Weights of a small transformer language model.
Architecture: LayerNorm before each block, learned positions.
Training: a variant of Muon for these matrices, 229M tokens, 6992 steps.
Each number is 500 + 50 x the weight over its row's rms, rounded and kept within 0 to 999. Layers, rows and columns count from 0. Numbers have three digits each. The size before them is the row's rms in percent of the matrix's.

# layer 7 attention output (transposed), 160x160, rms 0.157, rows 106-127, columns 0-159
086:450575512444548550465571470481465530569590503505429447494488448580415488501553481441574482547543498508499566501524416516530477532599545423540506460499456447539416521522440472464486493438534493595388483473413528477541456581487468519539432470403492458552524474603594573507530454485469546426446523606482523546482530557446467513458499451444518492448474491608452522468475540538540583509602485487507528554416485572441533495455567503569460451560469435494473479503402445546586454438513582
081:522531444463586441530514432515447480493532586532485456585566497474545578546518486558482539429482408541448504484435495412439538516468446484540464577425480505502459493482519531517481456511615493512471481447504509538391474343530472508479556435535481510465464483498551478583532453437562456505579464525555517504587458451434428405479455545536521416513386520511488547616458417480572527552508476465575495527476524436499433547569545514623489533522557479516534559530437485478540488567600447
081:489415483560535447472491421453581506461447507475541444545513553550463476490485543456514472565495522552495477494506446487571605602568442609476459517523488477663553534489550537420492513538540584615484479448472522460542431453492403452507549565473409477515498429520410482507490463474507414570508500550467600473456527458394508507568527526468528486491529573490484529477482453463557592413439497472460490522440454475461512464497470530488657387524442478514456558482547470461509507502571548
087:540540546377435475571505481553521449464554498591431461528550529450459569473552491498491540561372535411506528448540557489476455528485464512524508446467550517510543554480554525574438450438497449567541499559408426525478454509530561556418492500454499447636500511451503413487556492508520533453484482511501413521392482495434506530692432421513539525454515510420458489467542514504544515484498401427526472450419490574507487504562538603507573505537473459474513547476548550575501546500459494
077:524526586479485523518550500500483403446474530517516493366514487474474533466503553514435545571453500469525465521446521446460400367413505626566408486574538486389495504557445539554500488479469534439574489521655532501488528510485489525534530545575457404498473492437516525406522526500482478486597461466504543502547511442459530455486385421519452508527535493581422585406559443537513574584542505511473538540524485505530539412492529526541573469518482566460458526460571397474497494495525508
091:488566478460460528457370433496633448505541519444571517529519505453529565568458490467477444562535522608456472533417519446503588510464476508491487577537398475577462457525555464475465486532471452532531423538453510438534601451508526458491452468475423524543427520527501472472405464569598501582444553508507541534524549477504396565434447499453442527497402484510551382542519486411494560520487480579476594517540530513510527549488521544592506484452556504577573537431508464475456443462424537
085:438551624564489534448549527458515403545515402503506500449444419506484520450554598392518520483539540533524458488558496531521395525572442474555525456457543509520498511601495446508539516573469520443542492409508473432486488516543483474588560514456520452542527489493493458552527529553523557462434485534541449425469452427604548503579381425497558432583484513506496551571555538458374494486540446519457403507532501478487491477480565549430443542463443516503543432554519547393444586499475530
079:388462525449538451543466454383545481483465500593506496471513552359494423471549542495426566546586408506503439476571488481458523526548424519505462500515527508528486627446553480475583422623445526498409509537529471490484462530430528493445412426485539447586520510492549557544449493559554563478451526495431538523532512483478607533434502466512459515478486465503495466555521534528499531557544564543472500481527499438553498482601432459446519399442491525489539501518474505617604478442400487
075:477521468462588593445473471511527546533480457474592524564512534485466561496418505523585458520391492514579525563475533482573470444470553435455412474466459406559450582517576532551467467470554451439551531442401555560419492456436509514477485512397554581542455464499586537486537470493424441544527545565455521511515465513489504504537520551535516623371516521493486447436479437508557551460513481473531547534360490528464495496490505455504424522533502560604466496537448568426435494569508433
080:488522446558502518587505454505418538539534533511474489523493579427535489397418504480519477470426630496409479453460562502455451490482506517449529460400449477486491515577545494488497496556560453536522496459541477511499519503547493426493521444535430542416558498546492489631480455535549483541536521468472534419602422442476440507469445552552598519443520527572465533487438445439538526479468521524505526417536502389440439486496621551442563556425475534462520607444533507614584559534539432
095:471533505489448510493484522546428367513508520464480590458453447445486521485549487503542502509556471391513546469506493453409466501510524524504518522448570485445625536439405520420573465484473554517448545524539553612475484449483441432488577518514518459381420504526478431503616424499510515494545465487560568546459533506505464475618514480516531498620495470487499622486511501481462424505441579574527533418510508584438472536491547463462460539480536467468455497521549409501466571542646486
080:516535468518348442550528537374505512515451471483549539456522486442445547418529530507463527583510534505523503499536551487518443519562506440527517410542571483516528526460458472591452578482494504471520524493506529472375556471425463417390484544593479541531457516552584503479496560477463520490465593572521577556471549508543456445496487510513482479469541490593538476378534537592484495572482410531557493474542515405566569450459476496455587491449411449530502476502405442402528448578522522
095:496535487405557558452386493523502517532573480492472390516579491511469546567482462472495520514529486656527482496533517524525533511485475561485476486517459481483398423550496544518585454456449443566427462344455511490569596406554404505472406458441462465562534545522526548475505551487479545515461491585501458475587439535459528543523427488515550498473504517434555475487523603527437538466418491477536562483502504477525480447540511447558504483541483480468405509536649510530550411573443485
080:494531507518588489383583465593548445522476472526382518515474532519438576514590456401546495481459598561515444534433505431456536493435499537580453495491574477525522470529538525458524524492479517422535402553483508491507395409478494573535548474608409549485506492502434536451488583499578606517426536499476498524442416521531557533516528571512446527467588501528439478527421495528547517480538454455441494493497543443493468523544567485391476421475510505517509454600402484476492459584548443
080:487508560459569465501546559526462415519501445571400481559456543416466508523474425578462515475493568500474444507518531548499514520455421460519499527410552490468490474588436584520463459464465602487447534491647578564481526413497521555450517433529502374490566463532548433436379459533558538522455461569551492514558496595516515458457500502443423519544496502456458516571504525451516526496456534580535474520526539469407537486487467559494617457517442613544463541495397471459454486564480531
078:526497474456562471424416461348443520522421500522522484467455501521432521444504546490435435501513563499626507480427435564498588475497444396526452509428552561519498617547467521496481567523456532507497534557436501483463591515506531522393556499529467496521532470579554540452474555483553546476489428551494545547479482455452522524590520517549502484503537522440551530456395515453497487465484574450540480502528411504504561597501568590554438586543453509440530433580461456423594476443464438
086:477454502462630528512445492506535486474479594483600474476492580395469512557547520536425651518527395542505464465472512469580560557508581487421537506453501490573408475507546449482507618581583392489569491407471496466533555391459471429597480523536529570473465515509473518444470544477518534501465522537505412441483470555482399530545453567500566515429461512549466477518516586488423511393460426507416470512515496547534534518501527492499558469523553519427515467517520522460510517501492432
083:468546483560536472483489601431491417541426544407484458409545479418525552443400492504437550468385533524490463536547539571604418503523462504526536492566493548501483515526549535538525531500513576462548514529539567582487475551453521441511475522566419540488531498539539474504447572476554457401461442467527439490578487474480585545520559450453466484508512429442494592509458498596484539475408414484423507513547539522451590526409538462443494466436469505527465447550620395512432523507576499
078:468545512520492538418492546447444441418522560491489459402469435560454527579495502509494453490471436519485498466505550628439579526487508520492385446470576470508508512347471522431497463545560557492625471598548443585498477505507601561564427547483461462484494513436472463515516513509451438515532526478519494489530433479585435500492493557469475525455569545561416499473478505549499495482509611492561477483414545460542535572440582497529430515535469486492514480531527573423453555642413525
088:546538565418538398507477475472515513585507479580422556505632484409549439543521420564442406459516580464587492519449425508488514564534438583476452487510416477536505471457482495413447438562488462541509533501562480421483514544485461501577512473450493523604412468521549554472432355565455465441477580563531507509474408531510579547529476478486547558478524545489466481480545488516547565514420495516521500552534397460452553530567445541460523531499487441564591503531471471485453469541422506
075:507439471490546547490461478509532430428570555477571484508556533496465560492558489557516477560522431448539486561471474466486516467462440476545604465515636513505534464449466460561467448554546472526526484534528445449620518429606485499537500512568448524441479449429535497528549507687498379562478486484485407584500488531471519517503504464529518526542626484491501554498426540466533482552604458462466432547442472373475366516489542540515464447601532480472455463498464455499516464534497476
087:526520472514454505505601513419566484554518560494471600439499524445544497519466582444550583520342495531511427491479510584411455505508518575544483536582570461465475468539479600486513506531510412433465585520497395482554475516480413501469508431582541483519593444418543431450473546462543514557601471528529480546441472521543479551524478467504477417600436530463542518551484530516494499571497500548475522518499554507435493472543533427431385496525415571546481417484525443453435550506514426
# layer 7 attention value, 160x160, rms 0.197, rows 107-127, columns 0-159
110:487464607555425585493512502474546457510468382444529595456406519533506427421522485470500401545481574459487452491537476575492499507591529472401529470496539460498491544530504469474487543573447481467613519533535450390533472564499535491526439501495497501512479488511435459454508480511446565559522485484386533465578515619538560477583522523546473478476565512449532380443538594579457453458510482516438546443533547546544595444444521532431509552362518480550509547406487510479465503499472513
101:512517508398547492541505496527479465522528488493471521489514432445478522516489484544521518521487470513497551518555564483396356457456587412501420522507496542358439460526493473548490486447440494433551490563509530476467492584444586576447430540472593604556494581446533473516483501551510642497524501462589472579544484510518508425530470581570528408450441433539485481540522517553471430545507527452563483481533527508546564509498532414437400581424506512501521516554504500479522480417403399
110:492450469576550535444452494442507480554467537441611578497394437503528418531450558516576436488530440568527491502485470463501484443499494505477454636533507448446529459544478531482494554613597562490520589486476590436540508497466452491478481466421473536487463391541511549624407522510473493444572408544517523505566439512519502389302529586517478420535530540513527460538553547556461509523516532500477534538573506467548472495478486462468455448538500462450476517499445484466470538521554476
098:524470410489505480504529537526501576468499538403469455565482539542549485512503494476517531453588526511459489533546437550558505541518467391451589590411407569604559517412457457472545528555522449549401536442400471523474539527650575436429572427466535535479498404557503539537505542540520529473398559472577519445449568488539565611507466509492479534487486475469570504490463496502486509448559478513551457535509427500440526555491485447539372509486534500517495484582426486405528497478472462
101:531434542464496426475530556495413533471526469481403519473475527419526481478568505532469593484537520455512467496631529529489488582592471457467495378404582524432502554448429600496438527431556539505460534457582473484506416567509552540545533539477560423452584534520467527475583525439458491405439442454435524406462523516518562492514585465490615481497551468530445571520402518523557482489556503495519440497444534516490490513530491435367468483518501483495420522551506596502526552489511435
099:492462404505478493528440509527410642475474545508482433516573565482578514588498424563450534471456422500517561480397501496479563496450532526470459475531502507488468463539551519471517513409516537534402546434472565572505505541459444480445417479481499479469406464483458509405484518447413461518485682493483581569531505502491500560437601548459440526514457466489554537497406538509522540512489530502559538510510443560474524525574445454566591499562599462518455489459455560568490463478593556
096:509490458467443632518481490475422564476541515472459586512402487613481482501498461492579483425483598482535505562448474468474514454462556443429510537477488488433426531558479491522471533447512546486571413434537476458557529448508522451607602569539522575497492494422540458486498557491409512537509471497624493523474500497415442528541472556521587428494618549494520499468520462516460480371473465439588513609502530516535476552408553545487442559546519545489455500465519434407515472474580508
093:522461493474504566611476565444485459432539570506455427417476499546539522473576419481450527481492557451472554482513471525443511517568425600498508526480494545439571413435518547540533511588469555551483597511579418494570470547610446561449538514495443447489580524512387429480411482511572570484445511497526440487412495489528478518401508466467387412547535468547469555566582470560485480503492510556501474482528516499541505497531419522556589532481480419473475434470444518615558508486452474
097:568315514453517527440501494510554480455478465484496525511471434488548549569553458423483492623545426507561538523508353493514554476528441416529450474549577481529496509471481515516477503488545533446447528464530554509480458547458480523448448524496484442534447534472490512448545512497531544455543497542498538557489609639499523447503451414475498506583483519417525405485548543459519494511577501564447484511575588511536680516415443437571473463520530463539491428549550542437521460485470541
096:525518554466547501487521463564585517509499472591617429561526457507527446586491505563502446416467483509499406497467465526484496490487467439520593436576515538552373473582577451499464611532489465483529437534458451407415523506509495569483407400537550565547452538489481517451469576545494511471531459469439417465610469451455510483486461513440436483521494566459514406467481507554562565550529432387475519526538489431523481438533452524491600484542462558463522552568476534562478524453409482
097:451465487522586498525479431529473395468477544523436455508493524520581515600469485499465525472477508581523547508483428515527563491421412553490451568493407579561437456500512492451537479452460439577517513452488375512569512612554524576560534539435549420483538520484490470491564508555416472495488460423470538450579438417637504548557507532535521595484442488407470507566466490463467497499487508514484559539558495506435505516483503518596378516500561610582460429535496508560467495502473423
104:564420461585509446521558559434546497523469483475461520478501509510506557513499468560483499490499544463480461510436484487486506480536572501532540434497590510466566445452493484397412513430540496484523602615542496545450512539458603496486562531523490489431453476531467491561491510365519479486493527417494561566411542435467470466523530486478482540555487504609377503458474376409503464513611510543396409534550491508483530525468467550467520467429492558525557522457370538521469542486645518
099:548567487432417514578504458448466552509496573444562538598563550407537436434443502547569447633477456526426565431538483546492541458590430490414437508492494468436451531479567492566477475589570429462560513502517480506557531560556534399432481572409538493489485517531583476490491431517470403509511427436534501472442611500476431497495472568524492433502497524508543450505538507499503533456475489534526479599503436574490581521497492440511522565588477531445460503403556486521525508494404463
098:469491465525434546489526420575575496500580523460544519531569445539577465547479556388452420522577390528508474513556528498470469463543567529488572477547472502513495569429556426538539560412522470496549550492354473459507531583539456518507542525547512577510549559399527514496541534527490443524494498406485501505530511436509506363526494496469546537413459488462546445475424463494475499504576486421384491472410534544468424500580487470501483563564440399511585434466539479522505567442557484
094:530518547547491574581558416565454486514486565558421547482540413491513509638488556597517594474437497399424497536599469454548467547457542546397497538512446506439478498483423437502465432500475499553476518514531466449588385485510472472557473549484554441542492466434427500563582515557464454563536600527557448528512459440594487443426485439457424467474473470512447488466517469557538516480506421473501552460540542557438454483517532527457533475469529442556430529506523517554394474600496501
103:480495477538408449491578507474426588485518445469396493483560495552483586430458503488455440457498558517435501477415504534440488541552445580601433489528528462435521535496418538420451429371548596574434609534514473501488539577513463543467518492446503520533535557487462453524569465461444432519510507416569524484492498458603541456465534459435491544472571444508529450503446432439552548584563567551563504485603524534488534466466457563502487522479496524592484543485503566494486363479522531
100:548426565455481502586488441504475549498575445505462441567541519530473503546603528527550526490538500534545459540431522404473497466450409575521448515482476521459548558554568414432483489476556501448415500474460399477564547524510499515499550519476568465459436450424503549460433555496408481581451579496503562392500565466613514448513462510484573608473429516615549472477478453441457509497622534489565462473517425557463474473604424553542482465552504513471507454465433554512534470547444461
096:504523433434546501522512466503562573551426517479515522516556582464509549448495520520480506447488564447461530489544490414473459510576479510523554537498528523461544554558541494542487501519446391534440548478443563509504486430498377514512582449498598530550604452597551499529486434474444502509534543580478496566424611474375551500509478551545482457545428421409562487547504528503583512535441549559496503480613465495474439548524432510478510471447503464459425537472500436495464495327568421
100:469456512550533578488476527523544495459507482473569492508392512539473552479466510446585530538489427594415447490553526529481568445550492433551561529492612517428487541522515448557529489527436496476424481642521485543563484436514547521465514571508493442495649498429397432510466627481498576497535413461493494507550592459396473450478453458514544450467488454432495490548450547454525489513528480437508549409488547570563512511474583485500433470476499514482354507452495555425465509477546443
099:508545484432462537510556602466497556526418515490467542474477503463546436444507550434538527527491538534440511498599547482503550481443560554515502476487389453460507524525523587592491544532451500589475488553442518529445434518396516511445518450549542458620548456510504534564440492354406563463554420524446552478511453443486536423459493563469501449457362503465493463497591497533551502489391427562507512510485490600541578408541470446473490501458521507552494523461528530457565591525480422
098:439547542432512526479514556630519523417481498468531491481500530472494499450580431510479384493586574517485588470483503446554548544520436477427561523457518544488462561474589455507421498469635601448519445505483538518472595438492529465538540553468481463535385552524451557477577432531422442440398469493525508436509485557504540454435535537502474541519503485468438441455522411502544528457499535496491550457518468480508547494452459575586554501553545403481525465558460605584507457473386534
# layer 7 attention query, 160x160, rms 0.228, rows 128-150, columns 0-159
079:524456485546434579600540543434470458535519421537450539515486535402536557428583587506505513461434525458497547416503515486474531513566436454539538433497460395503499579449466514500491524501531505485554471481544517488505548497448543580571491540492468437518519550491494512435445517514655513380636460446322493473547532495510415491468562485466522547493454475487463569484514410525494483512426499475515571459584553509577491519482516566454499417445443451574561514467469553544445425482491511
084:514464453541536587516424550542374634497415571522517604518484528500514483486488457555448483518548555401552548557518481535468501571430572486497465436525507466426421542494475475521497442559494516465440436499564548453492468555487535525517542485434547568470530474505538483508468508549412489461471540526513550481620520504484495448504478500360446491503541577546533530482490477533492357493539508503401485422510502481470505448616530476491454635448519500476542422458502408622566473482477538
085:554481509423523468465469478417541574569450477508538498492433501475528524540517464506461511497607513586511505542496528507408542476446495491561541529490561527525479469511503474544535626422475432562536554478467522513526511589566445518528412403517506454461508548499485449459497523444448560447488508563540371454462491600516457549489608504463490366486448461493536479501515464580561456442456447548640555505455490432468507490468487555484490486576485572505489549524313414571533477554483514
078:425549505507413435525445415560564550477449531490480566462503441507509540419474525524489409529500610304508507437518470421535541526509436458482503505418501552480516527521450542550474383480585550550479513464566511514537552464548436498461462514506421490483464546551489451551451442550435462575535516557447505419498468468505494561504443524528451389527480482479536499521534482560537482549493402577613587491504452584498562514505541432552515507518509502488539521504467570524506632403473551
083:510554588569530403454549507479584506486536528492532399593484500605552489490506448492578561529527462519414516401570451475502515444523498493461565611570467443545492501456477498451404507463518445589517475518534492526382416544480507524527458554416582483449490367547410544482545535429533478496521552479496538553456424481434515463515573456531544448474490425594377522533397466502511466630560550495483548532543476500507483475436556535539486436517486474492518527515450476488463498517451529
081:450537515531560531530443573482554487448572511507411421582610510533467499512463576532563511519520452466431528507425510487467545398524446513483545552395432534470516574523395416507491554484555438517540491507491422560472450511491494561482513592448515520489504463547558457466571447530486428490486535483543466541518500528429588560579486536555540460499498464523545494457380493520441449528388553436535487466490493447551558571419442418545531459491500470557433547413512450607464585519425578
094:489529447500548512466599621501480587572487517484509439483473497453421476483552403525418514487496440508550457562534478481478493510465515497514493414500489497385500506514511516582583514552366469478514497535559441478442441581531433504586471488491526497578474414497550544544566598544440572558499483495480557489535502496588527448553398510488482650446498562560559560388500472553503470505496536443408513519412462433483506460426500509489474463504497531528492486540595505565420514492468388
087:484528552570525505490406465584607579517462496537532460478429446472436584465553467538533566430409539498618514539513517423561442504449488458453447436512377462523461487570517465483533564501563528522406479465455474512470542594435424584527533500369508490497495364458458488506489524548507559491493539455422519469481530431588509455581539444593467475587490502514534519548510544449471413472449518533478525583488441481610562454429533482528511535520527454489510490543503457437486565531520531
075:493553581497535624483462513535514575483416437384530405532457580503508534476517494546538431469497559433473492536509587552472492413451424436499447463461484547494489523478488502492528480498481493492589429553515489489526516406543535462520350440501535554472450466543489429505531437427406548535507469492455436478557470437541486516508454564530531545492515574458519538550517570434445410490506426528533598506447574515534432538609462583494536477441582554525579481578454595554463511503440462
079:551463569571577540409349502435505560514493423492443452545416471514542507503522471514480493450523511489602490393445440484499461439525487554507455517553503550505521502588517451552509464496484555549516406404531527470520441542534524581538560517505427569600526549454511531455586494379491497596550446467525493468448578441579479472513571474463561485480545453546499464473547528545498469480498550500436457446528558442454450381584504437542485569457475449537629456479479544463486550473471526
087:461482488521465433448545513488513497473559518463510532509583519499469495500563520473495552419444465535453487496373557491573513466450454531538462572492546459496562508420432495509463519525571479407523513577481443596428509544476487475402481581478471621556571548509555513483422517500469533399493548415541464529550465467497457585479399527507575372436451496504528443497481553460453572528517540513560506536574499427503532618421555399444567520508453471606513505405557498495487552550439501
084:573521448449465552449381542524454479536409406496481411544456476482475439498499414466431517444460432572567522556558570535532501517462448498449549494536492507435500454548466461488570548478505440484566479452567442533494552444545436510497455498546476590483519511528525520535509439593489520410465462503474458542503579561535491495486542560432490558486489514559512435530572496492422475517475507472412491511404572634465466487519568500471586573510506520489580571431627604585401467482448489
086:548447575532470439504476443531499410615591530496453585506477499520478607519483524501531498436541501447507448619520476485571490528535519433457544473514537428560451532496452491468499451510546518496584552460426491517604521459540508464618462447472427538499556500486436473420564585464484417449445484465453525541456572526444487472457473517569578524468474481517438564432479488415502507463449556550522552383548506391496542458602488501527518381489463569556514605473506493477515493525415564
072:553549504525445486509480558418504398566519546478525449468508474568517491518532450501420384545509571522517502414632532554506572514560509481512544572456574519415377601511524531427570442460505456516466513470401454446461498501523422513472505440513596519465463462539461448484614465504394464496536559511489501469373565537480480481507458544533458463528547481396580502563458430531535495499420498460558529563453464535519515486414554466460563480526561491456491545541592480498537510462577554
084:540472502493407420531449480496496442434494507476503532525457556477556587498476596504492527519482492547527461419479478502440579556541478480415498578523427567435503575422440568560479442571413411492544503505447587528547489461532424484450463607484525528523496598503477528385533477453552504470502507522506500551432384449504467532543605465474502551552465495488488516439484547476541545498553455517461556456525587499537620466444567470605548512516639498509471421474466478435518505433505405
082:556499459508555468498527469481504516568558539516513504537487535461394632606471416450501551490503530495557486523562567443581530401445592572503482520449456529505443524548506425499393554567516422447503421499520494538486479472439460545496441443502459479468486440502503488477434445573514511526546489640516519504546526522567342407444466499560483540487410468554520602478488511461464472447496546496488501576535524545512510483484579506524440600528396547522511426479565477462395517477492567
087:522524492445439481479517462479444443482582521542481531574527474475496609547528551419478405500479580528465532460464511491479495559498452584445463545430487447591446535580564479572433529530563547480476526486468452500439556456505539520452615492540560585351587568462559467536513361578471536580489458566482600472489468473490459505520539527487484422473444451489551515504530495466526515550413490517530530498527405474473559533494430480562538481491521581583506534492442426406452422458547451
092:589503388443581544577424474479561497542436569512517527546406500462458460581574436493540427528509544474503510514479476470475490426443457455506556461450433433495554466464487516501633467495391421489481540574468545481519497536558474409491610440497515564555384466502527548523472510544404547495548510497508602444533549502522483588539470412532493542513564486575485591522552531550473508509535532451436466510403498578424442446505560519454517462461568529453535428419525515479476552552528515
075:479443586469408464569531494377442541478476437478393421463502461467488497489411529534590425486536557475500526528466484606458486477423435533532516478569495513465485591451522588433511419571520495488473449502454509508547535587523468501396537597527536476518573504509576488457520483385562498483544499508492483462459465553446560509564586503487477542515443462507588466438494494423499588566486518435487433414564458459448533462543604482513566499520599623452492522546476493551478484512548512
074:456475491536486466599511436639511424483532493468570515504492468526440526522472547387600514516500481551503540472498466506470484580396491550564511540554475511537438523523479504542493470354593555466497515537454582516522444445470458578425552454624399528516475510518537554537453541491525452579444524510417550492505436525449589441481570515445483502422495453371572627564432457552469436491517507448520481537543506463469477446442506494509542384430509533526489483529547521509505495550525484
079:429573483501566555443462485460443488520567541470530483461567480483492576472468452444458459424559477466641454502443554479411580477461429500558539509481501524407580494507505484550517402425583555480561471501522493509505410473469561515520574487538454527494526539474543380560472539557504485514462513586435496550425517461441484488573534560389419479526433595482525405527514507452499524480487515417551465536472575455542509432492553533563540575504549440440550556531501421553520477512636500
088:549508552512437476475602612556435472553528414503441466521532431529451573444474626479463468551408544448458414504460444557538528486537571503478467485628494516598509561617448494480569527482606510566546472580421535464506455454435475489548522520418499392404502511485559539503410473474528605507437543534553419514435548553475516541603516456550474493456503418495497474462500480504518525436434534454525467520535522549466515512484544532501536406490484500574460490467455456482465446529491528
083:561541526488392518505474454545510524512524402602508407422515408521527523415469541498468459479531526496487510549556513413541492528457627470461570560575577467542522490450456589460449401579494459529627424511474536432493461559401514407461560598524529505517484556461414466539538486518510449537542465550480456443476549451460570515504504541510475570451343534593430487524504481487458528544521522565492607481540528541530460544457448471537517447547447464533477537472459502441472523534507496
# layer 7 attention key, 160x160, rms 0.193, rows 128-149, columns 0-159
083:489550460546459514531487587538474516573532456436471506560513459480457521456520536505416524517490455517483444503450617505499498527530499462467572378587457391423417551471580520573500440504524560495651536571424508563464558575469476491555501473498475503487537465481490488478542622479632486474544513468485478634378511496388484516606513489506511520491498499490438535524469440515517438452461528562497513475465427445501501418529470523483555446459476473494617503531472487519430498540439403
074:569487476554369398512455562433356467470446418487525606594514457519500455435543465501480561615562540430520511589491485423462572475484435518523523495502500492492502504455445480598474435583554513528450429577489522456494465556538474472539494530462498562519548507545524495609543516499466415465545511494561460482571465546450411569348481586472498460491489448492507558551573498501419451499474504538456541468496498525474526477517550465505529522517604495461507522420445529533534467492517609
086:460425477555522463502401447507490447493402434476583555417428523488518461449488463527476554368434575490513463511548447430542518543480448484463536577482575555524516567514497471454486647460456594529590548514473523568511545535548466441527464500504445427531457555512557545452452476437540510508556512494471433427548498517620498480525504551461445504419476563554596443480443521577517474518563614454515487494565495444500409474477471567466484490601517535591472456466457506470558505563507440
084:464475547414490483475465472501511615494492522484411552493559474463514570522508443527418599476506589420525513487448549414419524469532459479604514462521577479531566524412455606498490459518571506451491534502493557468474462433612500619451524482561539517507401536561595417535388448459482443534510408456499539535471435487494463478495424461481590522535486572454483601488461443542537450427598438485543530491489524520544505504455561491554530469439465528591497485551551445426466502508532494
086:516492551532566518595520436463627513517515607456500512512534536487543623470485522422461581443482472584446472524539520374548563347498517475561573418462540469517509464483496447472514479516540439563449573548486574489487521527471627510508497475524589513500508517430470527456529411455480467501583478466466520477515505432498469393473622445497589580543464429463411518466425542484520508518463397479534445549518448477563498451554469563519509460565430520506514482464470498531496443492459481
086:521509464527579615488521632523537478474522551449471453432509554516504465561538603552522542484524429581496552415498496468507520478452435491516516452456573494513525502465478468449529479483495463557473535528436558579458455498568541499409454508489562519523375508516434505377484526489444528546515512515523537549501548486511518441474488504506491456531482522457463627480415370555505531516455465420560503532498490510440632516464525412608544464536370474487399529480544517524435492505370531
087:473530487498550420465522522590503536495515468460579472466588534533406428412505486514535491525423376467580467537550466513527459456509480476524448465484527396504505538509569492584611412529468466439430516506525504402398517585531505546541446472407568434385474557505500550509538560592495466556502588470462570489517498577525488455511485521544454593484517432535436520474532467493428517552490589503378485499555509525436540594408450546517502436476526549495486488442515562524519576454495504
086:380517481475416519429396451630474541491515499446506578511474487480489547492561542474581550528403519454566488528513501516553578492572469467497479491474450482508545469415510512409556446546530605455504488523513523470490567530464512505484486509359465510483467489422562551492510583542566530500481532522377493487445567473524484559386538476567415480497473493433476636479484512488390497420488479486450506471592470448569469422561524473546558497558527466498520580578489510498491542461606476
085:488481519545490499439448574569427504506508485577547523576472550510499616530469502524623551454485423444540438509535549438525477451489515489496542441532582487596488599523580511470549448485501398458492361505535417482454536462503495642586429493561509431441492508528434516515520423413470400444470485468436509610570503488505502555448504539560556524470430505457442567473544528450502544458562475473557521432501503511533456607548439482438481466506579553459474521479442450504511512479459453
087:555515536524515503376468427471608580480506483493471482609387532498544519519640451548534526566540543472532469495536486564530525390629484486512480436420426471481525514468442465526471582496424510549466469523506458477499502514504531668618452561481511504489480532490463498470590425482538429592533584422527507474425528533494453438522522514467504476541511429531482497523520468581501446509436451502467404447480434536499520443451513485448530535460453532620511479480426532444545521460489505
089:471445437487462520438504570536594550515575491486514472488506504552434539527531566554583583445505535524495470487467545491458418456597523586497405579497492530447446494455451471446527513446558428445527539492448451542552457531492526431466539568507467599559543530461507506536470502484591465476492514504545492464530434571511436568416526428471455489511433474521559499457527609549492581476593487546489566508496455404416574503444530481392398466499420426512415559462498525524449560512423611
091:507435390488390557480480492605556508564469429538530495417494478550439525560512539493456525490495557477519464434556468453499433549376475568453493597462420522489489541460436500460502507447514531470550517471619539546518534422576576501483520457498515554454532494554524522470418490460496434424463490509477452606498440515497424574587490519462424499572477461473478462600543527506468588507480500449522490583515468533510487540539493444490633589459512568496500541464565548524508377469443403
092:490422461459542416490460359568577444588475492585535551473369494397466495485503514454499460465548483508557478555444564513489485490566520460434553442553471488574410452563529562452471522594564496470515428486445509558491459493558575561512435484429531515504624507537489476459511537514564547461509520547460588464429522576436509516544461513552500577494452469546422507491452540512445485553502478435501510505440568467424520424620498389493543513509488486580563505424466494516493506473523588
085:423455554412442523472506471534487471511562487472499542395524566434495437472561427441419488519493492551546485524529477499565521535448429469578436593484512460530534537570484538444619453412510482471522437494558402496459500505554530458464553393542555556558523559457558549504573401458386494502537448470569564537423427490513643516512572529459524523484477599410475489549527462509589531479554534484521533489466567465582498461504488493520516451548552455587474459490558503529527517417433488
092:595410482449395480423504462502434507471475507568513514570576505471542579528492545526529470517509493573500618437460489455516496527513519426475386528576463527468500508463418530522560490526411396521532471476384457529516465487476550384625435491516566494461546552497498581460413523491532493477494393521505529556529522472562481457525534488484573446466524487448482463391525491495516494565494535472454553587493562460541570489366574536551512562568442555553522508519421490496540507493486399
090:478492468424509509501524410502437540566562471416543502424503563512436558554489473490553510541473554519487486598566465438503421521447555475516496555521428479545497537529555424482448423566453508438552446437532557572489498567499503513429532506517547513552578491433590545498450556465532501544571480557532485598529480530530418456487493547553432469498455470561492569447443481447527525463526548515536480503564495529549431470531516401491361513599420525615433543505473371453423469422559442
096:417526479530376574533508527459535512576490482554454460488504526510521470558474481501466492482538537647435507470494534515498528595481486621463501625494542538506428475487458456554523446576531522550467545500451478484567495425511439507483543501456520501397581490474511481486487442458490559528445467568581615503376602505464375541453516516434507413544508457463469537480425431496545535515485504477558530552472436496437436483546497546484497545486498529568463478481515387353483492583521462
082:457457463473479485496530458526529405367466494526516575524491543416493548477583454528569549547558531519465418596534392453470478489522481495481499612524447438534432505477487519559616504496490551495446570563516612449439568547488496484502537454465501532472432503407443501526510497612483518476530511363543527428521507430474513528523498507610539546495519419481447554459562537531511563530473513485498479506482493504569506555502543463544561547398577481454449368424393494469526470564469494
085:557483495517485540551519498394556491613455485561500446583524537525556458505507470533525505550477483495517511440525464606471505376311550490489493424509486534513510630509448545506536444523433555525460556511469513533490421536526424429491475486554478560483511425544584403487491535494460578491487501505572503442471409527424476453459477459540536574487480545479565480491479414414507599530447542410447477521536517439471544437484519590535522480529509567525482487561489526455395586588463492
092:466541461513461473482527423613512466438474536531520424567567484502482496498515568456533539555528491540411593624435587474421514546420529482565529591517397467496487434495464527612478505493529538497421472584437498525502402479505511561379497538489423469521576473497502448533558493509528452543466476572473486400484488540466536421518476531476519550578520468347517459603427507526522445469460520540500448548561496541521479379435526481470508495456605501487427456483504492517555531556528488
087:462491520436426614430454457439484505479522490532508547554562581495494516427441467494484569419508483494531447552501459491441589424423471536605483514465522506477550497535408451573501452428563485447562365582465529459497394471484505486513458631596539507515473433414580483538521488504524557452505516556476508635468470503467537479581493523474502410513557557514477469542478450510438561585472541505579442528503537507499466466445487526589539516446495498561472610466513502459534411572493510
092:469534496455449510519577567529501522507522491455509456492511418520491506424583554483464572547385494379433478445442480576567571574455526492577541493517519509561433418577464473538518554447420561560541472493442439494517492580486536473537521463416478490462580456563500525489551423533521492510547510558516391545528500515465483472500434543474411535559474542478405555479464525506502488523451474412519470549478515624409560482469545571453572531621509464508373461603479480507497574447516474